Weights of a small GPT-style language model, trained from scratch on English Wikipedia.
Size: 9 layers, MLP 1280 squared ReLU.
Each number is 500 + 25 x the weight over its row's rms, rounded and kept within 0 to 999. Layers, rows and columns count from 0. Numbers have three digits each. The size before them is the row's rms in percent of the matrix's.

# layer 5 MLP down (transposed), 1280x320, rms 0.0419, rows 1028-1071, columns 0-159
097:473543528487538458508528502488484511517565528509450507517509513521507545492494551475520453486489503527527500497460503501534522522485484472503506532456533498513481496469529480525460543518491455508478552480532473540497482465510538519545526531548512486511513527514509496491484544528477519540530530484513488490505532494499477517560493486508470509480482523454503471462482603475490489512481484494510484515491543482513474488529555513483516468495479494479491497493500538484504478505503524
097:510494526489531494493501518494484543492544535488465502482483518509509462522504490476467527554502519493483477499523543476524468481521484430483519454483470529468469517563458549490513435485495490501532527538474523509516494507517526477502505523506519508546449507490512502520533504482494508508485506525525491508489483488530470545514562478465495463470502498513491481506512486474518540511514500473468456497494489548504477517472510514476502501519517487494506497517537534487530511497536476
101:544507483472505515478505505489496520505498505482501515514523484473515504509505531467495482535463524541483509533538523496521520512531520461509510482487460503532481510508477512486499503471501481504537520500497448531544513484487472571482533496521539500510501503494500479502530444552524523503517489493480515515535533491484502494501497526491462447488460492485476456496515452491522513479460484502472483534518473481562465539472508485489471479516501476484474453526469523518489533491513500
091:490518472519498485461439467512485507511518495572472515505470501489506501500505508507486492498550483532507478503483498503522490478505532491514514501507518493523514492492543568517512507472469481483498492497440486549512478461509498456513486508472505528494508505492465462473537454466517515495496516495509496486500494533479506495501508472488498498506501517505506477513499530487500511480501531510519540500523440502488485496499458468510522503499517447520474498517538526493501495469495553
096:531547514517488485531512467491522476495511536467506455506519520509512486493508504492512506490514481500508491501487516559509546524528487513509499451511530521520542490512507531516472482528496502493481501494511482482520467451509536527492499508507487511537449487488486494525439509521525517527478575517536525521460492460505504494479466475507524537475465525443511520457496529535498484477517505505516486480496491532530504504521488535477498481483479483490489527528492498508464464518531482
097:508476474493530481496493520502516562513491552481501505510526508496496511501473492441489515508535491502512494484504533489454443472474518526501496508499503499509477494491555492513511496538489510485500470471508523510521515496462456472508509523494484534471490486480519489509439528475517425471565521513552481487544515509501496489518478505513486517507530520474485510561491461478526500498486509520475492539497537504505547562489491472481490462459458490500487538486476492539459509550483464
100:541491484520495503521503493490545536449507449486499505510501523480471530523481486522506519459476528494507542465485499495513489499491515496451529554511492488482521531465522500460495526412557505506529478493546471476474484518474466493502457502500512514485502499503536508494536541488514518493489504498502547477502463458484504477538538507522481492520513507526525502504499505463439501512554522483475489507472477535472491509488488503508532525510462465560463510479465500504476506489498505
097:495473509480504506445528547569517511502512500510513473462542485503463505508488511516471482506481494515504497494500487553510452480450480496519495496521499539466466522467505525519550512501510528521475483508501511453488475494514491500495490481491519488555537506483481466531489458510462501460519499484488502477487474484500512485526520521535462496489476494517478466466491518472517504518513496509508486497464480520463464476496442492474507474524470515523481447477554495495514483501439526
110:502477481513496472505492497523552499480524499464511513478521509481488508567489516517498559482499525476490507501484493553544495492471493501503461499495511559461491529493483487442489516533526508506498522523487513475459517511527537469470535511494508510448483484520478468485515502499517539485530493506528496509478477491492554479471540458484451509500463462465509518556494514533499496468454472495475499510498444525495462526474477505529482479514473507531476484505455483505527512532519515
103:471463493510515527470507486504487546528511512503524473499509471501442456523519501475496499492516521505502540508458455541502525528508490485509513482503521475499531529453535527472473512483478502517471509554536499469462490471485493472478484497507474505469501498462497498490496517488487526504484544522519495542491505515515516508506463491517489536515543470487492529478548492436475492489480489489512449500520480444481525524539501503531480512532497494530536515486516493469479499451521501
092:452510475512492495494504545522497495541429520538512497487474482534512525518482503459447525475481548500503513459503499541489509518509488501510493513492527498455481481490491518509472518529537479491525467489524477491557478503500506485471512514503471516468511522509553509501502477513511532490527508453501485495507482468433514538503494567490531523499516518509515524533495475493470477499492500513466453527497495486487475464530491539478541489531500547478483483496486499431532494475490500
100:487480522502505466465504504455495490504510473503514534500503516521489537470480525485545518454482506461534436464460499527476481549495463483476509522496525489512512543532470517521519466521496482516506523476521516518533478507501497522486539501501535514476515531508469514528518470502517518483511570513512518513469505485500561502488478515511501496510527497481478499549518513471479550473527487488509525479451550487492530441525519463488486458494466556500535485484502477488486488477517514
101:478521507499540489462510516545463532535487528493506509504538479473502514488499517480479517470489479486551526491471493470511489521547477487536510518488549502462499489459533552492513483526463509498542499487496525479476500534485467478488549502483493533538454518501496511514533486514482520538493525493526520521507492503503527541515457498507531473488497510494494497492422496492474507497474484532467507496488470511442542530540506499488506488465517495521509530478493493524487484511482503
090:488478489496518486522528465451512463460558464482464525523487495517539488487505499485482477501488527515533493494491514497509492499503497513484509531470467491500519455524523456479445495478496544449596520519514510461512486522523498521543543509515490500514502487463491508483468470494522524449563506457477564493451513495473491491485535516491519517502500455473494462529485513512515501491472475468486454525490500512437500533487494555507506549515513533498492531458509481492507475523503475
096:509481530521504493468507524499461511457518529518467457479478508510491481457461468497517478540481536465513465529491471516481518487516484495537513486509522497461520492486474548482519462515492467531506472512503546496470521520492546485454553521522497534506489501486536535484510485503525506522513518522508534495483535530487485511492506513472522488489496515521507496507485477486484518479467496521513538496495478486454520514500476488505527509465521476485555516508468504508479479461527496
114:492525501490481516520547554532517469506551491510500499489537477504500475567481467492483503522500480506523478469475489499535511491455502557509501444534498515491493462486504498466528500480474519500436513508498506483493489450513506484495482502492503514479519495470517526489541493523495522482536506555485512512479486465499483483512495506521549504481512525538478510473514471446532523488485470500489479503474489461473518488493498531516520436470505474508515456473503477494501516462552534
095:510482521527507517532521490532492527506463489518488456525538473513464527508476532489493532492485483495530514460469499532501479574486514508478493480532546468512492488489528496487468461513469500465505517477475469508526486483516474516497506515499541488537504458520496470494499487470523490526474465475510510527544494478500512532509501524511489531524511480511542518510531531471527454499503497512528511435501526512495533500447493536465528579482438505471468498495531505487474502508480483
099:499482465444491504476469496507540471474456528496467513495473512475506491485497436506501508555497558474536519498501455494501492514513511455502464480524510505475496516519519491488510522474527468515502503506484562526478527503548456475515489507517551497478486478490490484467472508474525491519518503467506513484481459561488476473473514461474513478506454522510501559473523468502517522560514519552498479494481507490485491472472513535502488487497502517510560506531493480486450527507531484
107:531566533517423484482508514478508502481519506464480549490479493465522493437496473506525482506542503467517471555553483470530514535437505464485538500507500489460503541443513495469523475513475479513523479484502539497519497481476510510536463496503478471464526499522485456512541521528543521490528508497503505486492487497498459500525537471477511528543498465487496463486503459499451498515506550513525519489462504530489475466513525535493482469500486487459515471492506525510485504461495489
102:525525477536508529517482494501437497498496481492490494534480500501526496486494507529547510484531487542484553484500471530492477510465517540508492495547512510506490507511510499475497490507544464486548508493470469513494577482482503540499506534533530495536524480503507489497505482504515507457510514495545492456504513472476491492520495498472532510512513491513477482514532485483533501515483498479450518546491460498506461529490512487451455486495482495527509504523522532465448479514532547
102:491555491536519517525460447451427475498491485460480515525528515512458506536519491538581502495520512533526506498528503526505541514489490518494507483524500497519515507483498485531481476486507482507515519498493475536479480513496545554515518493512500487516498495470483498519519466509500521519558482515468489488513507500504548540516550458469518474496484518513500497488507533503478505469461498518461508479523500501476525488470505469445492528539505542536532499505487573472535488503501545
098:528525501491484521477511467522496550474521501492523552473506491516467525507550506504484494459513500481505473492483482515483491469501495490517494527480539507495528462526479545451470517548512540542528525465539506482517533518460523512514518497538499499486519488492456476522525533489477476500526534527545489483498509497463521436497510496504545509535495555456478545572526523471525489491496500526552510469510497478511527487529496509482546489512520500474482463523443476518549519527506525
091:474521454466517514500485525481521515540516511501477496546504540487481499470493469530482501483486514545483482493528517487511537525492480549504485521527506504487506472514496497489513462498515500496494480520512512477462537468494489505503489563558517524527511522447536453496450476526487549506499479530475489522483465513481487516487556485482494547469516484500464530490542496506423479466474463506513463521519487512492500531535519462503477489469474499512487483521505478491473449475532486
100:531474507533525466486486496502527491537471476482512490530502513510535489503464501460548549513455499501515482543517494491500466475552491527539472488497564515463537501509486488512484500503518486489507515466532528541522502500472538453509522517451476501512503479509486539433476541480482528543503485529495482537482489497487503495543495502489537504515519483483480523519506505527520476505483467485495463502500480493497483469545525539527542508566470493473479515474507544487478460475516467
108:459480517522496466438491541506538481481481502487548481500533490492498519524482521495487511457528524500498492484528516507494503492506504482520525531504533550511500488504551521510458520467527495521491550482488510519515477467517504498534542512491536543503497479522492466482474472501485491511510501530474483466516509517494448471491507533456466560523511495492503513522467537526537505459533507478503500524502473540493506489513492490496541520509502494513490489513515475498479513505474475
098:539509468469547517514542532498498480499509506492503509522454521492490476462535465492504534484477459550464506514487495488526463467487493488506487497522497480494501487568509538542538520508498490512465550500517504507574491446490528514505523508484533461537527504494481519472475478500519531480528506490474492516480493494510472493506490480538520496493529485504542523489512493455486479466498461519517512486539521543468540468498460522470512541501518479492512498505485524489561489499532497
117:421487518526513502441516445451497525491481544563488494501519489493522511528480508461499495445517520522498489513481549527543510501479468534485473484454502504538497479500506485501467509466500505509489515511505478499496549513494545507501502492494513502508492487538494542512529527477473433520510490513476506502481523494507511451507456517525522479497448499482466489510494475463523470469450491451447469515488507503489520514516522486522488531533494504526440483466497502485516462498509466
097:554505510490559477513511488489513503489553445509498517503522520458474465538500493485489502499521479469483493516529475507473479491466493499508477521515477531478525501504491463506524509532506462513559507525475526481457510508469508511490481519549458539506536536482440492489474489441513484504547509501501491485531479519508543501493473498534478522469474457465515530498494501542534497506473491466520496502545517456489517534506501452534517479496508500464487464499471496501499504514554508
125:544513472512485517491512512487461441519535531501513476498481504482503517491476523488490455533480487549441532486559517559481480513469484530473477536532515480515512499478506502531467464491487474502489434487489471482547466494492544462491562485505496484525508546493506515537533517518500508482514490507484479506536498488468480539517491515483502472460486513492491482491524505529517531469507492505523488521494511469505480503503548484494476485510494519486482504484499498495469515520497484
105:499483480524551500503497420507508505486515506547498512486459466516452501522509531507534469525469498504549490506499511476494448548515512516547517472515502466466508475490452517509502544480502489469467509496539472477448504511503496477488491527559492515551465489496515545500553499538495481500521533493492499504466508483495504487423457510492532487512484493469494493513501495492486503445477502526469478498515462501473491486513510507481526514506464497468504480486505491529476537541524547
104:451460533485547521492489563522527496519474472526476486470493509464520545521513500479477525469498494544450508519494485491473500484507511513501456507529515485509503518486488553494477543501474468501504485519524525531506456535515489520501469482529461474482546541469506469501501526494500519494477463485541528495479514494506492531506506514500526523471530480464552499506520480505488481503512526552456510449522524454478534455497503471491498520515511526516519505524496517504513471508444509
088:491481496503504514541478480510549487522518476496498512520520457508532488488510520505494487464518522485524497493504514516514486505496496470521494460496512547498483500496530528493502487510488510449538551516510470491477503516524517548473498512529485531494533476517502524504504504474503475500551472492501471542521508487490468493499482473472561498483488477533468508503524469506542520549469545521481437513491504530486540552537481524541461485512505496498502467484530540490479477538530497
084:485462498498432556519539521497516498540449484472496483543472485459532471483528485526487471515489504532491524517473482547515495517504433498459518515538481510547501516473534465516513524535484501476536500498515528494533491483494520501513551518505462522519478538533483537504502465500466480494549491485478539491482483542481529515484543501443499517460467521497477503500511491555529542513468499526443538501497510474501517512488525505517486489491505527477523487509566488471486496489453509
097:505503461502488464519428501513477489529527490501467510522463497480489496488521535493488491528501501512517482494474460525516513500451529462539516448477512510479487510511517521518474522457481524468495493501511502537509486485454494518490506492496498498516520504491501506449525478535547508513497465497486510524492496486522498483488468485556507490503513507541473492480510523511503502503490525481528510519494524476448526477489509501513503563515531493505457505555471508461476525533530498
093:475476469493489480494505557529491520547488487524482505518440500514504553468526529501457552490547450497502512525488449493461547515537528565513522494473474481474496489450478551488481519465547485496486528489548520491461489496492494504499488526513494508537466456504491504506520496528463516510488516520497472553466509542484500574501483517512489502526513507499486524489507515481493478481497495488496510538543450512508515471516525489453544507521552525500504525488519510501514488541526533
093:477499462546485551528539479483487509522512515504506498489522485519479472472522550465481504478550534501487500498501502509497472525524472489509525508457498468453492491484511506497491457533515537536504537515540479510497456453511528524499500488492461504543478518471465497508531420468525509524502535485508470494484452482492569511497477470472493463501533503465485480523549482510473519490459510522494478444480492510513500493519491515509492478531529526480505471503496504467453512524501505
088:474517501496529504503477481457468491506511487498467463470495508499471518504467471542519502518485534481521485499502489487502484514497477514489450567490549521494486485453509517479501540517516502483538474557490499493495498501472519531474500546480536453506473500547519536478464461467496488501518481540477459509520525507496516512466485458525494514527500525511459523482477500454484529509533487505457488517510483487512456476523481546491439538490451475534513490491523482472514485480475503
092:481502489507512514477464495524507542473525493528447426520507517532481525477547498510513536569494496481516481525513510539496528488529522494524501526539501515501505519497503518534444479490471499489500554487520505499521511472515468549476489467548473499492526509499500501527559461508478495505478474484458470509514511556537492507488507524464495509494507492488502505459573524513529462469482577482512513533509550479461486495513495527498490496501441561518512494471491478471466518482513518
111:503520486515474513518452486521508535488490468464470488507495462538480523517517490525502526507454501475497476467513480479493511508547535518523471493473488508526457441517555534484514560532523522505503567541514480470497512518472483476516497511530530479501513495451531510469478560505487500551531506516518456513557469499527493487529482529487451521501540478521492484483463462497463516517483531482488517525488526557514522475484520533538555520530492437490539447508485493523536478515474464
098:490543468471464541529499502509491516489473509475521483466502472526469482548527473536476463512528528503520498487450523517501488499495450479506505468494510467459515519499511541468492467465482522433512507486527526510502503446484514492470533519453509505485534524522454510523499484533504479503548483500473509514497458532475452488548507510491513499461533496512434484469563520491505461490512467530458516526521524488492540513486487470484500481524512456469518535481525560493485490506536501
091:460543483502506479530474491525512535532531502502464490521540467496523457507537534483509533481480508508512538498520487509516518510529519519486487467475543477532488537498531466465486518493475476486543509486527484477510513546527474500537466531509498513489512471510537508491514507491473481499494536475482496523492502485483475495507504464496459484485478498484477569513443496481456477526526543476482477458489451488459528518501479457457497481504502507514536497522463492510473463498477488
092:475538485494524497513484564523546474507522494508552472507500510505475511478484489497543512453494494499478472504528457501512494489473515451473485488519499531532513455546434491512475504491513474530525493449492516491490514512468476434445505534510526506501531457509508487519500490491497500526528465489466474518488482516465490507509488487472492526506522480486493512518507534515507490532519525485477494498490493530493492522497496484507471498475528537485411448491495504482489482487558505
094:556520505507513509491530482522538482516516511485461518514524473491436522510465487461519544523563511504477485514525523529534500508489479541501488488488464504490527496505501550439507469507492501545482485522476500532488519460480518525559477478487495525535467496461489503516502489493527472498499504542482534456556492501508454487515496514480523483488486507495473483472507533486492510474509469505505508520477488495492483493545498480509481481544539492525501537493490508522490488504513505
093:487501487493483515492529534513507512477541531537480482462515483493513520514503504522509502527479555547470478465491477541507498512450458506516506533469486561548493510518505505493499499536478509534510494512491492522506510492509519530508478462496480498481519509481465515520512476485507549454455510505514504527525490473501503537545483494523485524521477481508494538526491490510522519513499509467495492518474468493485491531466487557520514506475492505553485515446475519495496486523540522
# layer 5 MLP up, 1280x320, rms 0.0918, rows 1029-1072, columns 0-159
093:514486505539482503521474474489485472511493475510450564497566484494469510496516542510523449465529539485476521436496499500517540500498551507511531472489520459538561495507502462518474490523525473520481507471499513517504521519503461519499513531514488522510502478494492564501462495545525459495532520493472508502519512528513540490547502468485495501499492470526495529503477495497480476508535548457510503499490474484547522475524545490540537500480501472538493514500514489490467497524508510
103:484502525513511492519476466538495507490532486471501473530505516484490483522464498517498501473470473466531520481525535524426516526438514523541513502507548520530513532482462480511519489504501467487491468515504530488493476518506544464529485506436431528503475487544517496495511528475457498472488495519553494515472467464481502514521520471527530507520514531487510497494505500497500444495452500487516473513547523526481531497511480517538507502490504480490486491512501504497526509491454429
101:480536486536468498484528500487498516538510516535470509480503483467478505497502463550459545481507466501460515455532519487464494507495529511500500531518469543479472525489517490489499499548569489467527516462519492529487499507510503492531465502488526504517499456485538491500502484499508473511503520493524467495479506484484480525479481518523519503556508502478478493503501492500500511496499501518495552462511475507505529487522523573478539508503493490533464548494483522469504529498505491
107:469513456490576508478472490489520500512445535552496527482479484511534553490481498480469463513469496474475519505464485511496501487527512523455494534475507513545498512519526491463488529474498523488490485486467499483464547516499491510525506488489478481525499527519497517451525505445491520491461467521464487528517493505458530490515501506494454470518550512488551497491506530466523489497503506496464486485519531483503463460491510481487468533494502501492499498483511522508524498524498548
101:502502527516478455494474551495488475518482499462510529489505515469529502524495470514503537511519444481492546466449554497474472500466510504495520479543488553514506533475491492505500483491493519479536499477513488501474505518520496529504527523536477522482507462499525530529462507479524471491520486504464499529469531489524448497490499503501528522488506497458486500511498515483487495505468512465512519543494483505497504502559507517485543505513494473509484474463468500495475529521498522
109:504499525468479510519492472507505496425530485493476514509490501527541535484479507547518531499492468533484486490470471519496492520476506517511516492489465519498481490497525501505496490489495466524544479471499517545493527484507509471542507493478477498483510444493528524513473521447515545536465505516502482456475517443487540463460503502457490441503526507463515498464522508502508473511487498464542456529499536477516505531534538486542530535541495524551453463502493475477504521458496503
101:512467522510494504504487530470496526501507586493517508492491537497449451496455474519498516511514563555522508467491477533505524489511493501500550516477521466507475504485499442459497447470523461519521500478488471515493478546505492463493551482461481510540475503488468529478544492537508499499504496497556490535480522473487477470482508540540511497496520535517485501523504539476514495503504525516516521536457506512508510516557493475473548535506465459509567516493461492489528519475473484
107:510530483511478479533450451473504511481463519511469494491521491484471489490506479484519512521525486427482478524489505563481505488491507498495493461504531495519495487516480515485463496519493544504489526511513548536511462503543480497516483477507463497509524500482483536524475485472498500496521512522489466532467490502532544434466512495455504480484497486466475508529493542479488482491450498502489528523450523484518508559540483473524514483533462505499484513468478496507539509480443507
092:532483508503565509498515454471545518514531512549520484482511513490508524546534502486552480489528487523498503496513495512508501496470540467533478544503463494459465491517480507520514499525479475500522486479502518492508443494478490486547494499455461502496478480546473493544546490484491480525509441517487528512485512516528548536452519501508487489482500492503502489506481515451512452477457452500477503517535465543509487449489481515397517506492492463470516490539515504492497485486504523
098:491537528488545518515454493483480466483456488453504491511527501453488491499496499498518481489479485531500530483521488508540488492558433504519570482509499522494542480459524541497468425463520541539472482521524561478490527513489492548502477453487495518510493507520484530535482509475494507479484511524470475500510490511479476506467470494475481471464458515505476498483490485469535509454447462501465469510470501482515502535484505486499469492476488509509517523530519511473521488496493529
099:544477501498479563555504501505509496539543490534501551483487521539529490477481520450494517543492485458490503463495504533522505497509538532498497512477498495522511500473471473513503497499490498510474513512470485470457489500473519497509542525545525466462503462508522503481518491490503536488493517523485463487531494502497506505481523537516562471498497515521533505489479524458524509501490520559519421471542503519535504477506499515424512560520439495530511470483502478495505498492499521
101:510490508516518446517510468457533506468546533507488454512513457534518490494493421487490481505473527521515520479492535452508488486457476520497505485456518530483491504484499473524501496458513499541497519523498513481465512527519513498506435477477536550530477447510486497537531523505494550518461550514509519512485480500482507548518479539507515493521493468481528517501545495505450483467503529532511475529521507507489506452522516527494471528514423516497486477506505521492502469497487517
102:499505528491509532480495482534491470522497524522493480545471503460520503529503507485482481512510534502465551481506475424496472486449474480536496505512514465516461473494466518474521463456490495522498515529506526511503516458492532541497513463464501504526497497509457544474504493457485503524502507472482506475477503492495513536509493521494517481471512542514486530528504467529510508488539543474548545500460487509521494484461520474539473485538475504474480552499508536493489493496499505
099:508494495503515502431543522500491539449513484497463462500537504447496459513498516501525493506524456475490505509515525480507485448511496529467543485480506498507500501491505502480500529481518487452515472484517508466435512519515507523530493469503437496474504497526500471494488515487462466485497544515506467537546526506495516548534482508521516495530479502475493494521467534497475491541496483491536525477518479512516504511501528479500465514545525500522482543451460503498502524504495474
103:475535497523469473512468437543499518509522440516498479475497520490501483462444479502546490475464545511524482491501519517489516456494507468515504527536505489494503502503520478462472499545477507514484482502490527484498463526514497533491486475511490515506512474491488438568510537496511456497566498511540482503507491502502521502493497499504514501522537484463539505478502496513477530502495473513487529475448492514501530507493502487503523527507472490492490511515507490497514496509513481
099:500482471482540479521464466501461495515502512490543537494500476495530458507508497471502470510472495457529481555445505524513538474498499509528474469447487511455528516460551503490506510499529527500468515510495487520557469479487469521457496484469471516467521511503473487458500497550514473521511502471528539474497477454495526499465494506522492452486481476530533502527555548493503486510496522487466546516504504467499471512471531468506515480446499509483484482505534507489490502494448501
065:510529536549508528495520460480474509513505506548529531568520496470485481458492489464491487488480476563511512528522472499544535484507483499495499478478490517506463518502543482485530505494471514464507512520530499449567485467485536495503513495528462524477492466492532516481486495497556495494448504461520491501467516510493522505468497505527516502514471525492507470550475465472516506483515523481520524520463509510500495547497477509470502510502506510474471511494479496495514500499493500
105:506509520487470483511541520504547532477474495514457528468528528507502528488503506522494562486516478467486487499494461473489486463493483539486483485551483511537498521511520497465498505481483486471473535502462467470454500509500528536488514527505526507465503538507463502545484461468491470531470486478451515547534473451463497504522486548456512498533483573541490526515508506491508493503501456491503512535556488542474484534485492523516515505540472518478457473498522460494500503450466505
108:462508531456470496508516464505518503473494457554472513493555549466529490510487509539529498501492507442489504509490502510513479472509552505509475514489530463564483495503528487489446473478512504525511505484543472502509492487464500540523486503498483481519471492505525503517535504508493485530493459440489476514542485507480480446478502487508505514510507457478504478505484525529489523502484507514474524501483525505530491555497534519490509511537473515529479465471457470511480490582504499
105:488465474508510500507511509556509495478461479499506497515500507466486491472481506470517516504536492508512550461464444520510496503502511495494517479481541457525520544494511451476519502495547506496504499555490515511506551456495510508526509546462475484489463491487514477541490482531461466461490509508478529514482486470448459511525502497517505525536462515500509540478482546491521492488522460479492478529473450510463530453446504461534490529437516533531475511456517524509479548520479468
099:500482547494460492529480523506500511469510534480537517485478493512493470476487468465526500483548504496511476501444554517510499508476473484526466443508492520523445501510541485568489480464484464501482472488458459490492531522460531481456499489490462493474511520482468481481484498486528482507512539491513518510503482502492469540497490490520542496469480517508466439487484500527519503476506462489494509515488511492497504487512488489485530511489477461513483495471536528504512499494504469
099:505490477533485507528460464461495522443505494464480470495497522511523491506486502460458509484516523499484492516460544525461548504475479494517484476514492524456532484511492522526485499474534514476502492468492567504527417510492535505527489539538521514481462493508451507484521574547465496543507518537508488529517483534526478498460526473545527509532494478466492478527480491500501499495497494468506466489544467478534501509539514481471484503533521457517506513534489487505493477446537519
100:474529491496531497498437506485457466494510492572476528471493469526491508524517518508530508482477468480516500484481506510506548539451554467501498500533476493515485487507511539508539513526514512500474482498486498507517521533523495527492522501493477524498506477536492509480467469524539476512518435485533492445452548560490492543504450527512476534531499473478508520485486471496473493551482499520476539516522535558525478476455532511481533509485522487512493491492487502480507488504484499
114:498493471506479499449516543494523449493479547511477483481467503477521535492504501462508525497499491508499488502489527488492466497511525493477484512466469493525462519495443489463529505512508551516517515496538466504488504526478508489468512505470514507464497496441544489549499452500557502489484540505543493483527489517492508470493498492448488450547465541501460487518486517484478465506515507480520559536469513488495486510482528548498506499522485514520527501502497549506521523531517497
106:511534507507479496507535495532517517524475514504493514498515545499501555498486527448540510550526516493485491499482489540468512495461444501486503495472513494511504514470526483476512514511457544472490473519480477489485554483476520482548475496494496493465489507521521505523495502513515450501493515531463520493553515466515513507447507475487519521533492480475530489490532488486538491458476486481518473470493491491461517485538481546506491521520503513519517478453466459541485516454466473
060:532494497495478489539484549546477467505521505494488491490503549505485455490511492510518494538431513511542505521517479516498529478519498472509548534506488465480552488506501479486469499526520460505483516505477500470468467466470488491521511497492453487509529508500485505489487493507521556501503495493517488479474512470537537506526542539496476487485528541486560523439489488527486535537495512496530494532521500508525471490494482513538515488480468490462512527494531524488491472497535508
104:511514536485521488535517537544464475481477539487493499502550477456549525513488531469494470465507487505501527460467500486535474507488489502456486499509486473493504489450533472486527486500462453520501465515539540481510521483509498514510513532483491499510525501499488469503525563494544503503501497499504493483471531530509481479523454484539500476471500499499492546527535506505505470498484486471516491498506555512473543476476516487495524490513528486509481494501477496516513477501504485
104:486486523448490500464514497487484505505478471474534468478478508493502526497492449492474449500561449514533474532470483544520506505516502537516498484489491515524473507494547508495536519516478519486485493499503511500517515527521503498502553496454503505477495527502534486498483475478511477466492543482530528482472493504470522513517504502510513513475489504496500508462467483463496496476491463512554495484484474480473494526521520489506506515515523563505520495531454537462485480519472567
089:488520527519503507518498499502546507483501460489500507479545476491489485532501500549459540480505515468482511503497479506485459498479502520505450457492500504493521505502519457555491494480532477524503523529468499508518495564495510488470489542494488505508503523508481485534454465488518426516528534499481475491513495498515503501523509499536484471511462506442549523538473481476508513537549473477491531523509538519507493504525457525507522466484502517492483496457496496474560508505485454
094:505510545503491490518535515477502517496474491489504481473506511453524515484531547479519539464501500503489532490494462525508500499551503564500476500520498498504490503535559498514518454524509495468485547502460516509496516461541465482492498509496508498467488513475479463454507487508510509489491512495554452460480544542519491517492504466516497553497520464502510485506552499444487501488502487503486515487496514499499530508497459482466549474481499524551502485490455476471497503482492478
087:505445489518478550509506503523474551492492448523504460543538450476480511532506509457480544503505496482481545517495532487472467474463531563510533509515512463527496509447543457485500486501514495527464463527554507472516510507468493474479540517474472481441493491462505511501524513487512503504492490490511471524480538430512513508489449501549479490513493524478519492561515505485481517468525486480479465495481521527539453457536520472505519516489518475520509527526529463540494521516450504
107:498525482474490518519552473417463477501518500544527460485519474516533507535510493488520477494524528524520509474514521485491486451482501492466487477500481473480472520499515505443513519486479516528489466510565512512482470500513529543524491511558517515511513521524509526467483519491486516486463522439543485510504453502520521512512498433486484522512533504469474531509508520476530538480476523471515479485486520504499467516502462500463495472489490501518473517531439541510510513546500513
082:532486573472479477472492443507512507499451508477535511480461515455499462492460492503486494463505512520445548431530500428545512481506479493506522509501515525489501498480445498491492514489476482518511488485499491482526505534544501509477510534499576493498485514492464496508463508531489483484490496484521506517518496516508470511455522491486530496500521507486480490506448495529469479501492510447477498508474527545511505522451461496495453482492495538488494510536526492506541484530497480
099:503515480478469502498506467478497523521483491485504519557452475459454486542480498491514504511478523495518459490511492507496482518515497499526521522507515489497490483503566511471455462496484519567527490513427496520467495467490507480541501483516477525532486518475512563549509505460540512459583444504513500491540505500485502500492487462510508533534512473513530461538479481507492503464476527484495480528445498520481474482496478513522483492502489455462512486543489526496512476493493481
098:509481512467472470519468532492460456505459479502522520512491484500515535488490454470517500488531500495533517478566512528526500509497535493468482469546487535540460511536489484505528479523486484455481522503472507468469488464489499530499479486508481476458516525532504554505520512529507473518507476529516499496500494548504495492479490515483502508485508484527527527532498532489483501502481510502484492505459475445490532504502527537479473483495478500501491452494508468508559508490526485
104:505545494496520463513497487478510508519491510497518538511484496485498505514517524467529488528499514533489516525512521466540471535518514521542503503500506482506511459511499505477523538488474462500531492514488538539475459515514500499498536531483455497475501521462508481504515467498492510495487485455562496496497547479542508503491464462502499442508482502489463475487528509526531492484548503451472531538510490480496469479481494500506502488548484538585491477502511501469497475499479514
102:488474525536531513474489475467455481538492534513534563446446451507473541486485519489509543483476517517456485474495525526509520459492511467492523497488526517490488518511487469495524489483507512517514524486470521507507527511463501458533506511456465538487528540521548483515521499545505491507505482503517497472502474528495448468503514494495509460530511448499476480500468471496504514493488500414502507519436458507505496534500549504503486543510492503501516498511531555529562493455486520
115:483512471520489470516547513484525540509503506477496471515527466494434499524507510493556492485466480481530504521469516486522528476525504504465508511472492503500525529484519487480529471458511493480528486461539504501511469492543493480520500521487495474500494525518491548511542459507504502501536476525474483536478501484522485524498553472541474470487517471509493513493455456488522498473502541484438451525478499489486479483463528470496497506555513487503505507507494503499501510495501518
105:541480489446435516523494511460482497494478517549452502521506508516499518545494511517471477481518452462489518490467534528488504469453497472519471501495518426489496513531493520466471513524514507501513523504520483516534499500533506482497502494485489538535513461540495494459513478456505474519468526504488491525530462463505505512504514491505510488511496479490478499553523483503457497508500532457522508520542506454485524490440489499477522514488516520494507539514503525541463524488529467
098:491500510518491482488490502536515520478489495508517498558510525505494505520486491518546452495483477535520508511525455557490484533513514500450457498504497468496503525505531524445499527507477485489459514515531508480484476517486520486465504510510430553467479507478503530464484521540521482532470455520454497478547512487525509468539530508491509519512476484480499511495458465512505471538495539463491511515496513499488495456456497559540506478518508459509486502491495500486502526527450472
095:476530466486492490476487515467519544493466481522479457524484498502475498528472525487498497479506491519467465477536470439518519508500439453524516460503528463537489534534486511575469492466494449485534544523506447509490501537492459464473518510502495490499451500529473477512502484506542496526486488463504484501531469534477477512567508499481519470519488505533500511468520546498472528472470480482545533518525493504525508497521549526482502513512433492471482474508496537481478517533509515
103:471480449504503528513582463473464498481480510527481459475480509507562518513437485498495514484526491500487511511548481473490511501496511519464489512505529525479460506470487486507523510450504513486530547445543519506475512491541493529496467482484507475529437502491523509484477514549517531503505504506540506496494491492501457509489466477514529499506550455551505515534474514513533472514465502428467452534540508507496500475486529498499540512480523540523505479482532568486488484480479508
098:502539541475470444557468456463478496497496540553462487474508484510494499503473499476501507501496436493497514503509547485498479492491514552537497480504534476491487533519496468505488490570545525502498525516496482508504469523502489497481542518553546490493522560472489514511482531479495532475506492497491436467454546518484475539544464544470502452521490523509528495452493550474486477498509516474513544520450524512498490538481499425477487499510483485497514485514527573522478511481489509
115:509493476526500474501501497511465516507522510525495512437504514524527501555492503488476493540494521491500491493545514485499500506485539538501512478536463441479469528501542517551469503486459497496511497504493520520467538487494476514496503531467535544492524461516527508523501461502455521506460527489473529539486519535478483493518446473516461480448506520486496501491534503511479484468463496505467490482482511516513466492515489472527496514513504509528459500481467523461510491530472564